config.toml
vocab_size = 2048
activation = "relu"
positions = "learned"
init_std_up = 0.0427
lr_head = 0.00471
grad_clip = 1.0
steps = 9546
dataset = "wikipedia_en"
Each number is 128 + 32 x the weight over its row's rms, rounded and kept within 0 to 255. Layers, rows and columns count from 0. Numbers have three digits each. The size before them is the row's rms in percent of the matrix's.

# up: layer 13 MLP up, 1024x256, rms 0.066, rows 36-55, columns 0-63
# down: layer 13 MLP down (transposed), 1024x256, rms 0.0581, rows 36-55, columns 0-63
up36 101:098146092062154140141151146153066126123101119103132113127136139131184156096100137101174070127136106108158180082183120127138165069124100146144104165123148179153120095154176178129180091122171117
down36 102:160092072077158128091146086161124080142128102119117161167107123152119080081185139098110118185070095124088125147125141121112088068113148181144171121141149097137148138139128148117161133137147168
up37 106:149136151115175111143126169110133165227081161112112128103183171153140180107159114127146089053151102112103132142067090098076110115094073126135118158107153163117178142147130074143142088206143138
down37 110:135104143169161106125126129146030139093114144122092136158082115105112117255114130159076093129089157125100083212146125125162121103137136165121100128150157125147117117097153100150077107115124157
up38 103:165158158086138132175161129166133167091168095066148124136161062088191130116098127130116131149131130082163092140126149128086158134127091144140114099058115091144095106158151157144183109076141115
down38 100:143095100111162158146127109141196147114164101124180012144121125114086122113125074105090095155106133109126172115169142103104204163198179105130102141126150153103146113103102087156099153155124164
up39 108:079114118089045098105130134153112151168100213061155133079116126062135177122141101093157108121144168150154134158143095152102176104107120070102085187150121142097138162103190125211133126137117121
down39 109:105137124202160089093039146137131126115163116180174175078130181129090107083093121114189113146186151136173148199103113069125101079106113124115114160107096131110082132121149146112133156095056127
up40 088:126142133103151117117174124116133160141073190168098145169134124107123068096103115166175126142167109106114181127150110085125137082107152179127108131170108090084133104121123152150114121147113060
down40 079:133112122189147094169054122123155111169129154116191103105119167160094146124130193123122120114100140122211163128142135151050135209118071105169067138148093183132138145166133155063073150116135128
up41 095:163146186133143106157140116117169149164112164145126121144113112158116161114084105122174142136067121201119147137132120102134131150098130124161141114154132163081099153142129168118166102108103112
down41 089:056144158097114136148120123112119081129154116128151119110171168125147157208137098130139096070097125127179153130167109153143095100124129129110085161137139083100122123083145103155124156133109169
up42 100:091225154133138089145145149115127013124132164077111107104110159088097092105130160030171183104131136104115152155113162061102107106111141133129108082096163102153154158088171150199149135149107093
down42 101:170086159129130160207221161158112151155133155129107164141168142122141137044127174168091102140132103119127120139105132192114076081132190142169134123155110134141135132114143096095116117108151093
up43 092:134138117095106176136139099094175085102131139115168083098143124029137107119072084152164109149189129174109130149141115071081105137132096089125125162137099159157095141142176127103141070142131102
down43 088:095160085169082136141106111102137139087149162129126100117133126108140084078155120096182153086137116119155133142142125083138141152173112055159115091081110140186100151136119122097156128160111089
up44 096:157140130105127123126191202111093182142126156143089085119116140166112129108148171147109085157129080124133163174153136144136151147090087150112143136129156196128117141160148110117172090182118070
down44 101:114166109169154150176084149075138093162150170067139130100145097096081153098092164148140099161113121100158140092140082103175106151135155111110101147110092071166194122088127122105123153158140124
up45 100:116172179131125129104173058140166090170148157155100110091128113129139180079081038087221138159132113115089125180113139032153102094156081103131142119155120151137181130122164166124130107131109078
down45 107:106180119156105097162171086125106119171164077106110101192123137101124134137099084126089073176196132114107105070129166107164165101090150118118090140131117117115140159136139084120150141114174104
up46 105:103138162060125131131071134146140054072139147132090147128141120110122137111125073139161122125117124133093133119083148120126150153144130102192131078212128100185122116173150157130129090102156137
down46 112:133105076128133097162099110056148115141145115111153114088118127111129133121151109153143153127103143187148146083163126108153074145116107132159098134117113099141149121210163098136124106163133156
up47 091:073172161093088153091156124134158178100077150125148120108164134108142097123138059079111109081102128117131165138131134103066207071125116152113097198149134143078125107089129125127086074121096135
down47 085:088132183136091178092142145124114170102151102179137100118090086153153104109158104198121128099162146074117149134124055161118131040163082126137116082133093108125065135142091191159147091114182200
up48 103:135148148103139103167145190109155123096131169160134123072119172122135130124157136124186130058145120126172183160119099155130068152134104114125106140132089185106156101111151068191135135163099105
down48 105:145106153167095131126062181124141145184111101115143177109144097124164176043100084093054163156120129118080111120120119136095163114080128121120105118128109120154103200054092094101143145169136059
up49 108:149140158104064130088156183079159033102117139100105091115156136067156139108171090167158152169191145154105084144150106106126108199124100112150123130116113093108182147136117128125138118155138108
down49 114:094081155170205140066111148116133103142146064129119085105159083130155121134132134137128122164102098147109078147114140113178186155146091112087162125128108090116178126094105135098129141158180092
up50 100:145157163118148159164206160123076114109114130058150150090182119101143155100154129126095184149123086117091106092088114129157132144100127136128121175128134115140098138146125195133178156159141110
down50 106:112087149126119089112128144140103134120131093165166092081085148155070169125170171124187102149137104185177112110064108119087130077169125103159136191135073137135160119146176136076075166089095156
up51 095:132090111123124067133109162179139105078157099102160088086111164102151098091124136126082119082131142196222102189147160102135129053079097113107106150137185184121139128130082137118112114070147085
down51 091:132131159174062178144147143134143106154143115132077124107190163156162145167143149140094127164091127147114163095117108102079128129115115136163137111126096143112146086097053105208125113092164097
up52 097:076097167095168120109111140177114069085072189089128123086118114048149092119093139113123154166120150164153086158118122130114121113119079080107113157156138113148108124091142126189113121131172154
down52 094:087124142072118146143130087127122118141137133166091125089148145123115135045159112150144155149173092091078116185116140118109116123142184162082095092147141105131165115132126138089081117115104212
up53 090:123164157129123132097142159130136107107087088117170163050133176103102149073120160127064131164172136113119193119115079130143186073121125100143068182101162114086167109176165081134140126163136124
down53 087:141149084109151128091131150152090123117125139074127108122129131162171145122097136130109093112098111181161135109114158144165116136152101077086138150052194192162091160163149135134127105137087099
up54 094:203136148095089100183097131134184107105112090132088144142127178159138183108144105148131088147148166120194173153098092118062159084104107135121089098177180118170166114103167103141129138167151113
down54 086:109132110130148104185158116114085088136106131059130184115105192084082141140108118171156071188175115166137121120131123091154207155196188158133106099154113117084153166159133069142148161107153164
up55 092:166141159064135087155159138087148105128147097105118154112161190124144123091153094115179152095196101208094171146086151090185136106091169159168129103137136186148079161080125141101122121074142141
down55 090:111140129077119060102122126113137103132120163119167158139134150117128123098120175129136130106124148075155163147155116141127187150132096085181133112087093130178142122179192110132088172087139193